Weights of a small transformer language model: a variant of SOAP for these matrices.
Each number is 200 + 40 x the weight over its row's rms, rounded and kept within 0 to 999. Layers, rows and columns count from 0. The size before them is the row's rms in percent of the matrix's.

# down: layer 7 MLP down (transposed), 1792x448, rms 0.0677, rows 485-544, columns 0-55
# up: layer 7 MLP up, 1792x448, rms 0.0719, rows 486-545, columns 0-55
down485,102,214,145,166,177,196,239,216,173,173,162,208,186,227,168,215,191,171,142,227,244,191,99,187,162,184,144,233,137,154,219,183,232,223,173,207,177,236,168,113,151,175,241,228,266,258,234,170,183,204,246,192,182,204,135,165,196
up486,090,256,267,185,175,224,172,239,236,198,235,182,249,187,223,123,181,195,151,121,232,171,259,158,182,126,110,219,183,189,239,281,211,214,99,170,265,217,193,158,231,188,234,246,216,213,203,183,217,230,206,200,215,178,245,203,165
down486,096,280,170,231,213,191,276,250,184,121,213,231,195,219,146,182,197,222,239,252,231,151,176,235,105,259,223,240,178,202,156,137,235,223,246,224,222,158,214,219,149,146,232,170,235,169,199,188,224,181,119,229,202,193,198,216,215
up487,114,177,151,170,225,198,163,216,199,222,193,254,203,230,161,253,230,197,167,181,227,208,257,235,218,262,122,230,200,214,174,244,120,170,288,186,196,198,192,142,178,171,220,239,217,165,166,218,241,106,253,190,199,237,283,213,207
down487,124,226,219,184,168,220,135,141,183,138,149,228,187,214,175,206,159,138,197,182,115,228,229,178,245,195,169,204,252,197,224,159,181,207,218,217,208,262,220,199,196,130,199,205,211,223,205,201,255,138,215,199,264,174,252,205,167
up488,111,85,188,241,198,214,185,197,129,241,251,196,204,191,176,226,196,112,261,176,197,204,269,220,218,144,172,221,187,226,234,251,143,140,189,226,236,145,189,187,212,166,243,226,217,188,211,209,228,214,185,172,126,154,198,215,179
down488,107,231,162,233,183,143,254,208,227,207,276,160,227,282,229,185,238,225,170,133,179,270,219,176,225,112,165,222,232,165,245,197,179,172,281,167,237,272,162,235,252,199,232,167,79,183,214,210,262,237,206,255,225,216,199,229,141
up489,093,264,303,211,224,99,235,130,160,271,241,187,183,179,142,182,218,184,244,206,231,217,164,136,181,188,177,184,206,218,171,186,195,210,112,188,187,144,223,220,152,185,185,227,202,196,242,189,260,147,179,182,134,169,185,156,218
down489,087,100,211,211,177,239,208,235,256,242,164,213,200,213,115,170,194,159,155,305,143,130,194,209,210,188,225,196,247,236,166,133,205,195,218,238,246,216,169,222,207,157,243,215,200,226,211,205,233,197,151,117,197,192,176,243,158
up490,096,146,220,214,214,217,231,170,239,237,236,208,196,169,175,186,238,241,220,250,213,208,198,168,262,184,285,249,205,190,252,193,166,205,229,162,203,189,180,177,171,213,185,177,225,236,230,215,199,152,214,245,108,187,197,208,167
down490,093,259,193,186,140,207,261,213,244,168,198,251,220,216,208,193,205,205,202,175,249,196,224,185,220,254,183,195,175,194,251,184,206,203,250,216,204,185,210,208,245,204,258,106,233,171,173,263,241,242,241,269,199,196,159,183,217
up491,090,213,182,231,190,202,224,267,217,207,215,191,174,238,251,124,210,143,290,125,239,233,190,199,196,211,237,188,227,214,180,215,244,161,241,206,170,147,219,202,195,311,149,201,178,211,136,150,179,211,178,189,149,189,175,215,192
down491,085,159,161,252,210,238,225,175,181,224,145,188,242,183,198,263,202,148,160,158,173,235,105,182,180,255,264,170,249,184,205,211,242,197,182,181,198,226,208,186,160,184,181,215,269,221,198,178,187,183,209,131,160,151,243,169,174
up492,109,182,146,205,204,156,189,183,193,132,214,175,274,213,184,211,179,154,221,211,241,237,224,189,265,194,268,156,217,169,279,190,227,155,249,192,201,159,161,167,213,185,221,169,147,210,275,207,130,167,226,240,119,164,249,208,140
down492,106,158,253,188,234,240,131,207,204,173,222,235,201,176,158,164,140,187,205,124,187,288,247,188,181,246,220,250,194,199,172,206,168,258,229,237,254,128,196,225,230,158,181,153,227,212,206,187,147,255,166,114,176,196,198,244,193
up493,091,184,157,230,173,228,209,147,188,262,240,278,171,189,185,260,230,194,218,190,192,240,266,246,279,158,204,190,180,178,267,286,142,162,150,186,195,171,190,132,193,203,210,159,241,174,190,257,165,141,237,195,231,159,221,222,276
down493,095,174,198,234,155,140,199,203,264,237,202,195,277,155,249,196,192,150,216,198,154,200,244,212,170,276,173,229,227,229,167,213,199,241,226,179,192,167,159,160,185,196,143,254,241,195,181,219,128,194,253,180,217,179,175,193,216
up494,105,153,209,227,331,279,184,242,232,160,145,192,139,187,295,194,281,180,173,150,206,212,248,194,189,246,229,247,232,235,201,179,228,208,185,167,246,240,180,202,162,157,173,246,190,315,245,157,220,205,208,216,158,187,167,187,204
down494,101,243,172,239,236,188,191,219,242,193,236,292,171,185,204,211,229,276,226,175,233,193,166,228,214,180,228,203,204,186,166,202,205,151,223,204,298,258,121,148,155,194,199,197,213,176,174,133,255,215,179,169,186,235,152,214,247
up495,112,195,145,128,266,277,172,211,211,154,253,225,214,187,262,230,212,232,182,222,231,246,175,172,272,193,215,311,181,225,199,192,161,222,283,162,237,149,164,221,224,111,236,222,228,156,206,220,174,203,206,186,194,182,178,198,184
down495,112,253,208,166,192,154,282,221,199,214,183,214,200,237,206,235,172,184,240,256,203,251,139,284,194,249,179,214,171,181,213,241,212,138,190,227,216,190,230,141,189,193,179,200,172,135,207,212,137,261,153,167,196,121,231,181,240
up496,096,253,243,223,247,172,214,258,204,234,206,237,141,216,203,248,178,241,209,186,176,221,236,232,190,237,229,242,183,179,210,179,185,237,229,197,210,183,176,220,156,175,169,203,169,177,296,154,219,244,187,197,194,227,161,157,257
down496,098,189,185,183,157,257,211,169,195,174,184,174,196,161,196,191,170,269,210,161,194,209,168,271,162,217,211,188,140,162,151,174,196,245,216,154,226,205,161,183,262,214,204,241,208,159,261,216,179,178,184,214,241,212,252,231,164
up497,087,178,209,208,163,184,186,186,204,206,197,245,169,238,132,253,302,163,223,190,195,244,194,217,135,208,211,205,213,259,209,158,161,190,165,188,216,254,182,200,160,253,245,263,187,145,260,245,189,127,146,185,123,235,211,280,187
down497,095,218,196,203,265,117,246,223,171,229,190,246,201,235,151,217,231,206,189,209,227,277,172,175,188,211,187,136,193,123,195,191,161,229,277,99,235,202,198,160,139,176,211,196,209,223,214,129,237,183,234,169,181,208,220,158,256
up498,100,249,164,182,158,232,209,189,230,173,142,202,186,220,250,257,206,152,214,190,164,177,194,199,183,175,203,209,233,333,139,215,193,194,169,139,172,231,206,185,195,242,161,201,187,249,145,244,194,220,195,198,154,209,225,187,216
down498,096,170,218,223,230,246,137,182,218,191,208,219,232,160,108,163,239,156,133,219,175,197,323,111,221,216,173,194,251,160,246,255,225,266,137,184,243,119,247,189,246,240,233,237,215,182,184,205,243,178,156,217,168,180,179,252,164
up499,108,245,218,245,185,272,179,173,231,191,197,181,226,200,278,212,224,223,247,149,213,208,126,241,99,304,263,187,208,213,191,234,203,165,188,124,164,137,237,269,257,124,246,266,163,286,224,218,202,164,197,204,193,250,244,157,132
down499,101,206,188,164,227,212,305,177,240,276,195,296,205,204,237,198,181,182,215,212,244,242,208,182,234,213,187,214,154,254,187,185,207,223,221,166,106,298,99,108,227,187,152,116,225,222,222,188,130,203,190,283,219,258,267,198,166
up500,102,195,224,176,217,188,212,221,162,174,225,186,161,205,195,197,256,106,157,188,223,182,255,204,127,181,157,192,281,182,206,110,298,245,159,245,175,167,205,196,200,183,198,228,164,149,190,194,235,213,245,230,246,191,220,238,179
down500,104,259,179,239,204,247,189,172,228,222,203,215,201,232,158,208,311,165,260,264,175,189,203,208,212,199,152,210,221,224,218,172,237,155,198,187,246,186,196,205,84,169,187,168,138,182,170,211,215,179,151,247,190,125,270,129,184
up501,096,252,188,202,158,174,148,207,176,181,134,179,249,154,217,275,228,308,178,207,195,153,271,226,236,194,179,284,190,191,279,216,218,215,167,252,201,195,219,238,198,274,195,276,235,218,225,253,246,230,263,168,240,183,249,216,180
down501,102,175,236,252,130,248,191,233,189,236,228,190,177,222,143,184,187,143,157,212,169,293,179,244,210,216,231,176,243,208,189,217,223,222,162,181,247,153,231,204,240,222,189,235,144,202,206,278,161,223,160,185,212,147,282,200,205
up502,100,216,158,211,142,189,72,223,130,270,306,256,223,214,192,221,117,152,174,262,176,234,207,210,137,230,194,189,215,164,137,227,208,152,191,200,169,256,229,226,189,182,247,195,191,205,169,181,158,200,169,184,258,179,166,237,140
down502,101,250,167,235,231,201,193,281,221,199,210,170,190,208,208,250,187,190,211,172,236,240,206,226,241,219,171,211,123,190,206,216,173,237,175,234,220,240,165,154,228,157,213,172,197,236,239,154,222,166,244,195,138,99,242,182,212
up503,100,206,199,215,235,157,240,268,246,210,217,220,221,178,201,208,120,110,216,177,203,200,179,116,274,184,189,194,170,179,227,211,220,196,223,293,148,187,209,233,205,139,233,191,202,201,201,163,149,139,210,200,178,138,222,132,190
down503,107,142,220,191,235,258,244,187,205,216,195,122,244,171,218,265,220,219,261,240,239,210,235,143,161,177,206,306,261,177,273,154,212,224,246,231,168,190,171,267,248,138,210,291,243,192,203,213,235,202,209,210,231,155,233,154,171
up504,094,191,232,195,223,199,165,155,216,186,275,214,217,226,136,206,324,217,249,195,265,175,193,240,227,189,198,216,268,216,193,195,217,205,181,146,196,177,250,227,207,269,147,200,211,281,203,119,239,148,164,157,272,165,250,215,198
down504,103,222,245,211,287,176,260,184,197,124,301,192,163,150,243,207,217,205,202,238,122,181,183,241,191,160,244,242,199,104,217,232,155,177,204,118,196,155,238,246,237,200,189,144,196,174,180,146,230,228,184,122,170,284,182,248,265
up505,095,170,180,236,253,219,185,213,221,239,214,259,195,140,236,164,166,147,233,200,206,255,206,169,241,178,195,225,185,269,103,224,174,260,188,196,239,177,289,162,179,222,155,156,229,244,202,96,235,249,195,195,230,235,232,187,208
down505,093,218,203,201,209,192,169,243,116,200,229,186,207,132,201,209,136,250,105,225,198,223,141,222,237,159,304,299,213,205,146,247,165,247,242,186,269,187,181,235,164,201,271,171,205,234,194,148,209,187,159,112,205,180,183,240,188
up506,111,215,196,230,121,165,194,180,222,181,205,289,222,142,168,200,232,157,283,215,161,193,257,151,179,118,234,224,167,195,164,227,198,206,161,203,145,240,161,133,157,226,177,146,114,226,188,133,193,151,225,190,217,252,132,251,244
down506,079,151,234,197,259,221,158,196,184,219,213,204,152,232,157,180,130,178,209,141,241,223,257,207,174,210,181,171,209,208,165,212,254,197,150,212,236,180,151,232,280,152,217,216,195,197,165,179,171,249,163,242,141,160,254,231,246
up507,107,214,176,165,204,201,218,241,192,234,225,171,191,271,262,259,213,181,191,236,194,237,248,242,291,272,173,184,287,200,158,292,213,185,247,213,148,181,218,178,208,201,184,263,252,213,77,173,232,130,151,266,137,144,225,206,164
down507,101,177,198,189,187,171,195,201,185,229,216,180,247,140,209,209,147,190,204,182,258,192,157,281,186,231,150,274,168,280,147,244,236,213,177,139,257,225,148,258,225,241,171,198,188,144,185,230,183,175,180,189,219,248,212,238,207
up508,100,92,224,209,155,192,178,206,57,190,166,181,250,174,105,301,233,139,211,234,237,180,184,223,213,236,145,141,187,175,178,206,196,201,199,227,201,217,246,194,197,176,226,202,254,246,200,169,255,126,217,184,245,130,199,230,161
down508,100,257,139,243,237,167,251,227,230,248,243,235,194,172,160,179,154,217,195,237,213,151,218,267,195,199,165,235,222,149,190,243,166,167,233,205,180,142,168,201,242,212,212,188,194,159,208,128,201,147,224,148,174,198,181,165,197
up509,098,233,217,289,178,209,160,225,200,288,187,164,178,192,201,198,139,176,223,228,203,231,209,267,258,294,229,136,159,256,257,181,263,145,151,214,207,237,145,190,124,205,230,177,212,182,217,243,211,232,236,243,173,289,143,219,245
down509,093,166,169,208,197,182,139,220,115,124,241,161,181,132,219,198,198,206,265,194,219,171,245,205,141,217,168,177,194,146,230,178,166,207,242,177,206,245,136,136,280,168,127,147,129,217,209,225,212,148,169,186,232,175,160,164,216
up510,104,201,214,170,181,249,162,217,199,178,236,163,261,251,210,211,237,196,306,163,251,177,200,152,218,211,251,229,233,224,226,282,146,175,168,203,253,189,255,273,210,236,140,192,250,140,235,251,192,223,146,171,196,209,225,164,207
down510,108,249,235,150,179,202,220,167,144,215,215,164,197,272,207,265,287,192,219,166,185,149,136,209,164,152,186,170,229,237,185,195,179,108,171,169,181,216,249,252,246,263,204,210,211,190,233,245,131,195,178,106,242,202,213,246,231
up511,098,243,214,190,183,245,134,197,195,242,232,170,186,183,248,190,176,233,175,249,215,216,154,239,264,208,298,230,205,173,197,184,216,140,230,175,243,235,206,224,232,203,190,240,221,216,211,196,226,219,240,223,197,171,127,182,212
down511,103,189,225,195,254,235,192,296,177,219,199,233,158,198,204,157,214,193,124,185,171,218,202,201,183,218,224,228,184,136,165,232,161,254,207,247,141,205,191,254,273,205,154,169,235,173,148,171,111,195,231,168,205,180,155,257,237
up512,102,73,199,187,244,99,230,249,237,212,158,242,173,214,181,165,194,257,146,247,187,147,214,211,175,147,208,182,294,208,179,217,235,203,237,246,234,307,238,256,134,227,202,196,211,261,251,207,253,188,154,210,223,228,171,170,179
down512,097,185,214,201,167,228,174,202,207,236,162,236,266,225,202,201,213,232,229,207,186,252,212,175,244,201,233,258,180,200,181,186,180,99,251,128,193,182,193,213,142,175,199,196,248,141,173,164,210,241,201,188,178,197,168,178,284
up513,098,161,211,198,179,163,159,253,192,175,152,234,218,133,167,204,213,166,206,205,201,140,174,152,207,184,295,241,150,147,232,168,179,192,171,281,230,236,239,206,266,111,269,257,179,194,194,183,154,242,178,240,231,195,151,149,239
down513,108,106,172,174,226,219,253,180,161,138,127,185,219,267,245,133,183,254,155,243,95,188,174,153,161,188,284,227,337,208,204,98,214,163,144,205,270,117,173,233,185,171,211,221,199,174,198,146,160,199,163,143,222,227,215,176,265
up514,105,210,254,129,192,235,247,207,175,214,150,207,328,221,171,258,184,207,193,240,215,180,212,243,210,234,197,218,177,202,181,287,233,195,180,266,203,174,211,135,190,119,260,157,178,272,178,267,210,204,189,138,201,218,226,155,271
down514,108,220,236,203,224,177,245,251,157,201,230,159,241,186,191,170,161,161,146,229,190,143,213,206,206,251,248,188,224,148,161,184,180,234,127,223,101,114,192,209,196,219,107,304,221,208,163,181,216,124,143,187,257,167,191,201,143
up515,098,261,188,202,230,241,158,197,192,133,130,120,99,263,256,233,175,225,152,269,160,237,186,178,228,277,234,188,136,203,153,182,226,207,224,162,217,187,224,210,154,250,249,153,237,213,174,211,204,182,238,193,197,199,202,159,257
down515,095,145,187,221,153,231,257,232,114,117,259,204,196,213,217,163,189,255,216,188,189,187,228,221,148,192,224,264,70,219,198,244,198,174,207,184,137,136,194,187,147,223,129,144,217,191,208,243,156,189,203,221,232,240,192,184,204
up516,091,202,199,192,207,201,259,219,194,236,193,192,181,217,266,187,287,206,180,191,223,229,278,228,230,210,175,117,197,225,232,141,201,212,119,150,212,227,203,216,187,184,252,248,218,249,219,189,164,227,212,154,196,253,207,235,214
down516,103,170,168,244,225,122,128,211,215,148,199,220,210,234,262,187,195,205,213,190,144,177,126,232,183,185,273,203,282,203,239,229,154,191,271,187,195,114,154,197,202,184,212,218,227,216,178,310,154,233,185,192,219,280,134,231,217
up517,102,254,162,194,122,244,228,195,153,167,253,182,209,228,165,261,161,173,116,173,159,178,188,182,159,180,187,195,201,205,181,190,161,162,195,152,219,202,197,201,226,179,192,183,192,251,153,280,322,172,103,267,211,205,208,224,189
down517,107,220,177,216,293,239,167,239,186,216,240,166,242,174,121,226,258,180,199,169,208,194,235,193,171,156,128,179,174,195,189,129,197,231,124,231,202,269,176,257,210,264,200,215,118,212,286,168,249,262,103,206,153,288,203,192,217
up518,101,187,151,190,248,120,173,243,199,155,147,225,221,283,184,230,228,158,224,187,121,187,242,105,250,254,211,200,214,186,238,251,173,243,228,227,208,203,239,199,190,227,152,215,254,131,247,241,205,232,195,202,163,210,161,170,243
down518,100,194,229,167,219,200,313,188,181,231,120,229,214,218,128,216,179,186,197,263,201,229,252,127,220,137,208,192,228,180,233,175,201,215,247,166,133,157,162,232,165,243,190,254,146,204,216,252,267,191,233,175,205,174,180,254,153
up519,096,135,193,205,218,256,249,221,173,251,219,184,184,222,158,180,194,290,238,193,224,140,177,241,170,123,193,179,213,152,170,246,237,154,219,176,219,215,166,207,176,213,192,163,175,167,229,198,168,187,191,225,269,176,246,178,213
down519,098,114,111,96,233,243,257,221,174,190,173,101,192,176,228,155,233,258,113,209,141,188,242,227,131,186,181,187,178,206,135,193,145,221,190,272,157,197,168,218,178,185,241,193,149,183,181,204,222,204,144,192,227,338,202,224,247
up520,092,246,223,212,107,258,205,202,181,176,118,207,178,195,203,235,160,277,169,189,244,153,228,112,169,167,214,128,240,168,158,170,226,198,206,285,186,237,208,141,200,194,218,181,171,229,230,148,187,214,248,173,250,200,242,235,225
down520,098,205,212,203,190,177,214,249,173,241,150,171,234,226,220,239,186,275,216,148,186,219,238,218,237,135,127,222,164,238,270,221,189,176,254,196,242,203,172,265,160,143,259,120,226,193,174,123,98,129,269,169,228,193,161,197,213
up521,096,182,213,206,149,155,206,140,235,212,211,246,205,206,214,226,182,192,112,255,203,266,220,254,223,223,255,227,168,185,162,204,191,139,271,296,170,194,219,163,188,244,252,194,150,168,161,148,185,127,201,208,182,210,160,270,167
down521,100,157,163,196,192,144,159,158,188,235,208,265,181,213,231,216,165,176,216,143,156,209,307,167,184,205,161,227,249,199,256,204,237,212,167,195,118,157,279,162,271,208,198,216,244,232,203,135,248,202,250,121,275,224,221,159,272
up522,094,212,217,226,222,197,148,211,171,236,250,180,272,233,212,228,181,160,230,263,160,211,99,218,219,171,203,198,244,208,201,219,208,265,164,188,244,151,245,207,256,156,253,201,202,157,198,225,175,230,192,193,203,155,203,184,165
down522,100,281,147,234,286,142,211,174,200,164,237,200,250,223,192,141,186,184,211,251,187,256,208,171,202,172,209,153,182,245,233,179,236,134,162,244,250,239,196,195,180,169,105,183,94,125,158,249,143,217,219,205,201,191,174,127,202
up523,100,242,194,176,200,201,189,181,172,161,174,197,175,203,213,137,209,238,191,155,155,197,249,131,217,205,250,233,217,179,184,217,226,189,214,208,228,241,206,156,274,196,175,197,230,159,278,184,216,215,84,141,165,203,210,153,184
down523,104,146,189,135,191,166,271,240,168,158,163,162,262,222,107,145,221,229,234,161,254,225,190,252,144,203,315,176,217,230,186,205,226,194,158,186,182,192,167,192,276,156,277,237,153,168,186,264,218,173,125,227,240,176,204,203,262
up524,103,254,183,196,202,165,238,237,217,159,208,256,117,161,273,191,219,207,246,259,175,180,176,249,153,217,178,194,176,213,262,246,243,175,201,187,259,236,243,183,186,132,213,132,173,199,201,145,144,234,108,181,230,150,238,211,206
down524,102,291,170,126,219,155,229,243,185,195,273,186,248,157,224,233,209,130,189,179,179,163,119,258,138,258,189,195,181,167,141,228,274,207,217,245,173,205,191,237,266,242,227,218,182,147,155,86,222,270,227,235,168,157,215,238,157
up525,100,136,243,162,210,265,123,199,131,253,171,203,242,238,201,109,143,160,200,172,156,195,194,171,212,187,263,245,280,169,275,138,230,104,194,274,230,221,185,176,134,213,279,184,182,203,169,144,184,258,214,213,202,346,195,211,170
down525,107,220,187,207,226,137,258,187,251,227,184,173,197,196,192,161,230,115,225,217,202,272,138,211,202,150,270,251,155,179,199,189,237,195,153,254,188,200,196,214,186,213,277,159,207,175,207,200,125,175,226,220,149,177,227,181,113
up526,102,224,166,253,167,271,269,191,200,200,230,169,208,226,192,187,175,169,201,192,106,228,216,184,185,174,142,270,181,150,189,174,235,204,164,224,241,219,149,229,157,264,234,214,261,160,187,119,223,167,257,131,194,176,195,184,287
down526,095,156,285,187,177,209,208,250,231,168,161,213,233,172,221,263,183,241,243,131,191,246,163,230,194,192,196,243,225,172,208,291,252,131,234,185,217,169,202,190,150,210,211,257,289,275,97,180,181,298,232,254,215,184,166,202,227
up527,103,244,161,191,187,260,245,177,207,293,240,205,205,193,195,141,156,141,245,222,198,118,237,174,156,194,183,199,124,142,181,273,242,159,225,165,156,234,223,175,203,187,236,225,188,180,153,182,157,217,210,184,190,288,197,172,170
down527,100,259,248,107,276,252,230,138,122,177,226,157,184,209,164,174,249,225,261,246,224,151,211,161,138,207,186,279,131,212,244,194,240,197,206,244,233,166,216,225,226,203,180,231,206,188,174,186,200,195,152,214,242,155,219,185,274
up528,109,267,222,129,128,234,139,222,219,244,214,182,174,210,184,186,213,119,231,171,160,150,164,184,273,235,229,162,211,154,198,176,167,192,223,219,187,233,177,192,210,211,262,307,203,221,175,174,225,210,241,265,241,184,185,155,229
down528,117,176,205,211,115,200,208,214,188,198,144,219,216,143,173,186,262,204,213,166,218,181,256,169,248,97,107,209,235,185,219,165,192,184,311,252,153,147,153,171,173,215,217,192,191,181,235,183,213,257,183,220,287,270,124,206,174
up529,094,218,223,272,197,179,128,224,136,216,171,152,237,206,156,246,142,125,229,170,181,148,279,202,225,218,150,208,217,161,212,270,97,186,212,207,205,198,305,217,174,267,238,184,214,163,197,164,195,115,128,236,215,174,224,162,232
down529,100,148,155,204,181,251,141,243,169,210,168,182,266,260,239,194,278,181,261,173,137,210,164,281,212,263,167,174,261,232,151,196,212,260,225,216,245,204,243,214,205,269,207,175,188,226,193,133,196,220,147,217,198,173,223,185,250
up530,098,168,118,177,274,182,217,232,233,227,251,169,173,207,214,210,159,163,107,189,192,224,225,164,230,222,203,137,242,170,132,239,155,201,156,200,195,189,207,142,296,257,208,188,257,226,193,189,234,219,275,160,182,211,214,239,115
down530,095,198,185,157,219,115,215,250,221,171,135,299,237,160,213,102,90,209,187,182,163,181,194,222,134,222,195,191,214,201,187,177,185,160,221,247,226,206,179,209,181,240,169,180,215,275,204,160,187,241,217,276,225,203,224,236,219
up531,109,138,208,205,213,230,207,166,218,126,294,126,226,244,252,225,248,209,216,207,128,249,159,141,205,194,180,211,177,254,190,179,183,181,216,161,239,112,187,220,269,199,167,200,220,179,252,171,163,184,215,208,248,208,226,211,166
down531,097,148,126,211,244,170,291,245,212,187,173,247,202,228,263,226,207,212,154,238,193,223,190,195,217,178,242,173,204,272,160,267,250,198,229,231,230,210,237,166,160,169,182,257,217,218,179,202,207,215,127,214,218,245,132,121,211
up532,102,271,228,159,193,180,143,167,142,201,183,192,123,136,224,149,204,226,236,124,189,328,198,214,267,153,182,159,175,205,200,208,212,183,176,134,252,294,223,206,131,192,285,189,191,251,159,271,148,221,210,248,188,209,176,222,230
down532,100,222,221,208,204,225,178,196,259,198,223,244,210,228,271,137,290,157,170,195,272,150,264,148,221,194,182,176,258,166,218,156,227,228,231,85,268,228,210,184,201,268,222,203,220,173,323,162,240,223,127,228,233,130,204,148,201
up533,101,132,176,117,226,202,163,256,278,199,187,233,230,227,223,180,261,158,240,153,209,239,209,221,157,225,197,80,181,166,190,227,235,203,288,155,216,237,246,247,217,194,217,156,150,160,216,151,168,203,177,192,133,203,268,185,268
down533,094,123,168,200,165,164,295,234,259,205,241,282,255,154,144,145,212,180,270,239,190,193,238,153,191,173,213,258,172,217,200,189,228,198,219,140,242,207,152,266,156,275,276,262,253,208,224,206,236,155,210,291,166,268,127,200,178
up534,101,93,204,199,116,195,253,173,156,139,177,181,167,157,175,163,135,206,211,249,126,103,203,157,209,200,173,115,155,184,127,183,188,242,201,225,207,223,207,105,203,254,188,227,230,142,237,223,211,214,170,226,228,164,254,209,230
down534,092,191,144,281,140,192,210,226,196,236,118,212,217,239,223,237,197,191,93,188,115,255,251,210,186,208,242,190,141,211,202,189,210,142,217,240,147,242,189,206,213,191,208,195,141,244,167,188,160,150,223,169,224,197,222,198,177
up535,102,162,210,210,260,240,220,202,205,201,211,207,214,100,217,114,246,196,150,202,120,151,195,172,196,209,236,213,204,250,300,213,210,179,183,224,251,201,208,233,234,167,166,180,197,168,244,178,155,214,143,332,191,209,230,202,244
down535,103,206,194,183,194,139,207,164,220,291,221,223,245,158,259,84,224,205,239,267,170,254,150,236,190,242,245,168,273,118,197,202,166,230,255,283,217,208,259,174,181,228,245,239,178,212,183,194,161,188,137,179,153,221,140,197,219
up536,099,248,227,154,207,155,150,236,219,208,186,196,186,262,250,204,163,239,262,209,177,183,234,184,159,162,215,188,187,219,235,202,264,250,185,211,171,236,210,211,247,202,220,205,186,185,183,188,179,202,208,176,241,253,173,207,212
down536,103,176,226,213,210,262,235,189,206,223,245,199,151,233,114,181,203,175,170,170,194,173,167,227,195,178,155,185,125,207,172,124,173,189,210,261,133,191,172,220,227,106,237,142,172,217,207,152,195,138,157,210,199,167,162,134,180
up537,101,183,191,283,255,153,238,229,213,169,220,183,197,237,146,134,200,175,297,162,263,155,258,189,133,157,153,240,201,198,153,182,257,216,219,198,256,170,226,160,197,261,266,170,158,148,240,281,222,275,189,216,163,171,173,177,184
down537,093,185,183,158,188,106,185,215,222,221,176,266,133,170,240,203,155,218,153,216,201,77,213,242,256,211,184,228,184,181,153,192,218,173,245,203,214,198,261,233,182,253,101,232,221,151,244,195,226,130,146,143,236,240,241,275,276
up538,099,184,112,154,198,292,215,271,200,198,279,169,187,218,242,231,239,199,186,252,123,153,114,227,168,198,147,198,200,181,225,259,264,187,209,268,204,193,108,214,201,196,198,212,138,190,140,206,237,239,216,152,221,188,158,185,272
down538,100,184,142,185,182,225,281,210,229,173,185,205,159,172,214,151,191,245,277,234,178,129,147,145,230,149,188,234,228,223,172,85,227,155,263,203,118,208,260,242,121,203,170,188,197,217,235,241,232,233,225,187,194,93,167,190,193
up539,091,136,219,246,223,216,201,253,146,205,191,115,197,222,185,168,202,147,196,266,226,226,132,172,216,184,202,242,198,193,229,237,188,217,236,176,237,202,220,197,143,169,208,192,116,232,244,233,199,150,188,189,130,113,176,199,258
down539,096,193,249,164,207,175,220,280,164,120,195,234,297,255,187,219,183,150,193,177,174,188,208,208,118,198,209,223,274,266,211,206,254,248,225,200,154,253,177,254,161,300,204,169,276,178,193,154,200,191,179,187,235,222,197,187,199
up540,101,184,187,179,215,203,119,232,259,147,262,171,158,263,124,186,179,139,231,184,145,132,275,207,223,217,176,201,242,212,204,242,213,171,294,274,216,258,290,308,243,160,206,230,250,174,180,142,247,160,192,154,142,207,198,218,224
down540,098,256,244,218,205,163,150,240,191,217,217,185,178,151,193,255,189,225,235,207,181,221,241,171,200,177,229,177,188,192,195,165,206,198,208,181,245,149,141,234,187,217,201,173,229,194,246,235,199,168,142,248,199,257,228,255,195
up541,105,190,214,155,193,210,205,208,192,204,184,131,319,201,167,209,189,178,228,173,250,177,253,216,223,157,201,211,213,174,164,231,266,217,191,248,213,258,175,235,184,202,189,191,258,146,232,198,183,212,227,184,167,141,284,166,297
down541,105,206,168,197,210,228,216,181,197,137,230,190,217,215,213,157,208,141,169,203,213,221,203,147,180,234,258,243,179,213,174,174,172,157,191,251,252,197,182,176,207,171,163,214,230,229,208,197,144,228,112,142,139,182,329,213,161
up542,102,225,182,190,205,214,90,265,155,174,157,208,213,142,272,229,208,204,151,170,202,237,113,215,272,185,144,182,219,239,252,178,175,275,148,272,228,204,200,192,214,219,191,290,172,248,207,255,164,226,247,195,154,171,228,198,219
down542,099,142,217,220,214,197,160,191,152,161,230,252,175,169,167,146,174,194,178,200,199,216,151,150,147,251,189,116,269,183,196,80,220,252,165,275,198,144,178,173,256,148,177,273,220,264,221,280,139,211,167,203,194,162,206,189,166
up543,098,165,186,237,241,235,168,220,190,136,214,161,178,209,218,254,196,202,212,207,203,169,218,207,156,220,170,190,242,194,170,171,212,300,156,166,186,205,244,195,215,235,229,203,171,223,237,229,139,266,170,187,130,168,202,159,212
down543,099,154,237,176,242,220,182,107,203,152,139,160,255,174,133,167,119,228,167,166,223,241,215,193,197,181,155,270,177,209,233,203,208,229,144,199,171,204,174,199,179,86,169,168,142,251,204,247,150,167,213,210,280,226,221,209,168
up544,101,147,215,135,279,200,131,174,217,193,260,207,143,139,146,205,219,240,211,135,178,199,211,210,213,237,218,213,176,188,194,141,206,116,160,189,237,237,250,208,201,188,190,186,263,217,162,165,219,172,187,175,197,258,310,206,185
down544,104,198,230,216,231,197,219,172,181,168,220,183,196,182,194,144,220,220,196,196,223,198,212,115,236,279,197,183,200,167,282,279,226,202,150,181,179,214,232,241,196,241,181,196,156,244,216,219,160,195,221,201,180,262,232,217,181
up545,095,184,145,225,200,191,172,186,154,180,207,171,231,142,175,239,188,142,200,124,235,253,206,213,181,202,232,132,220,136,123,207,138,226,153,228,141,220,266,171,219,186,207,181,190,230,165,216,255,255,167,240,220,240,127,121,223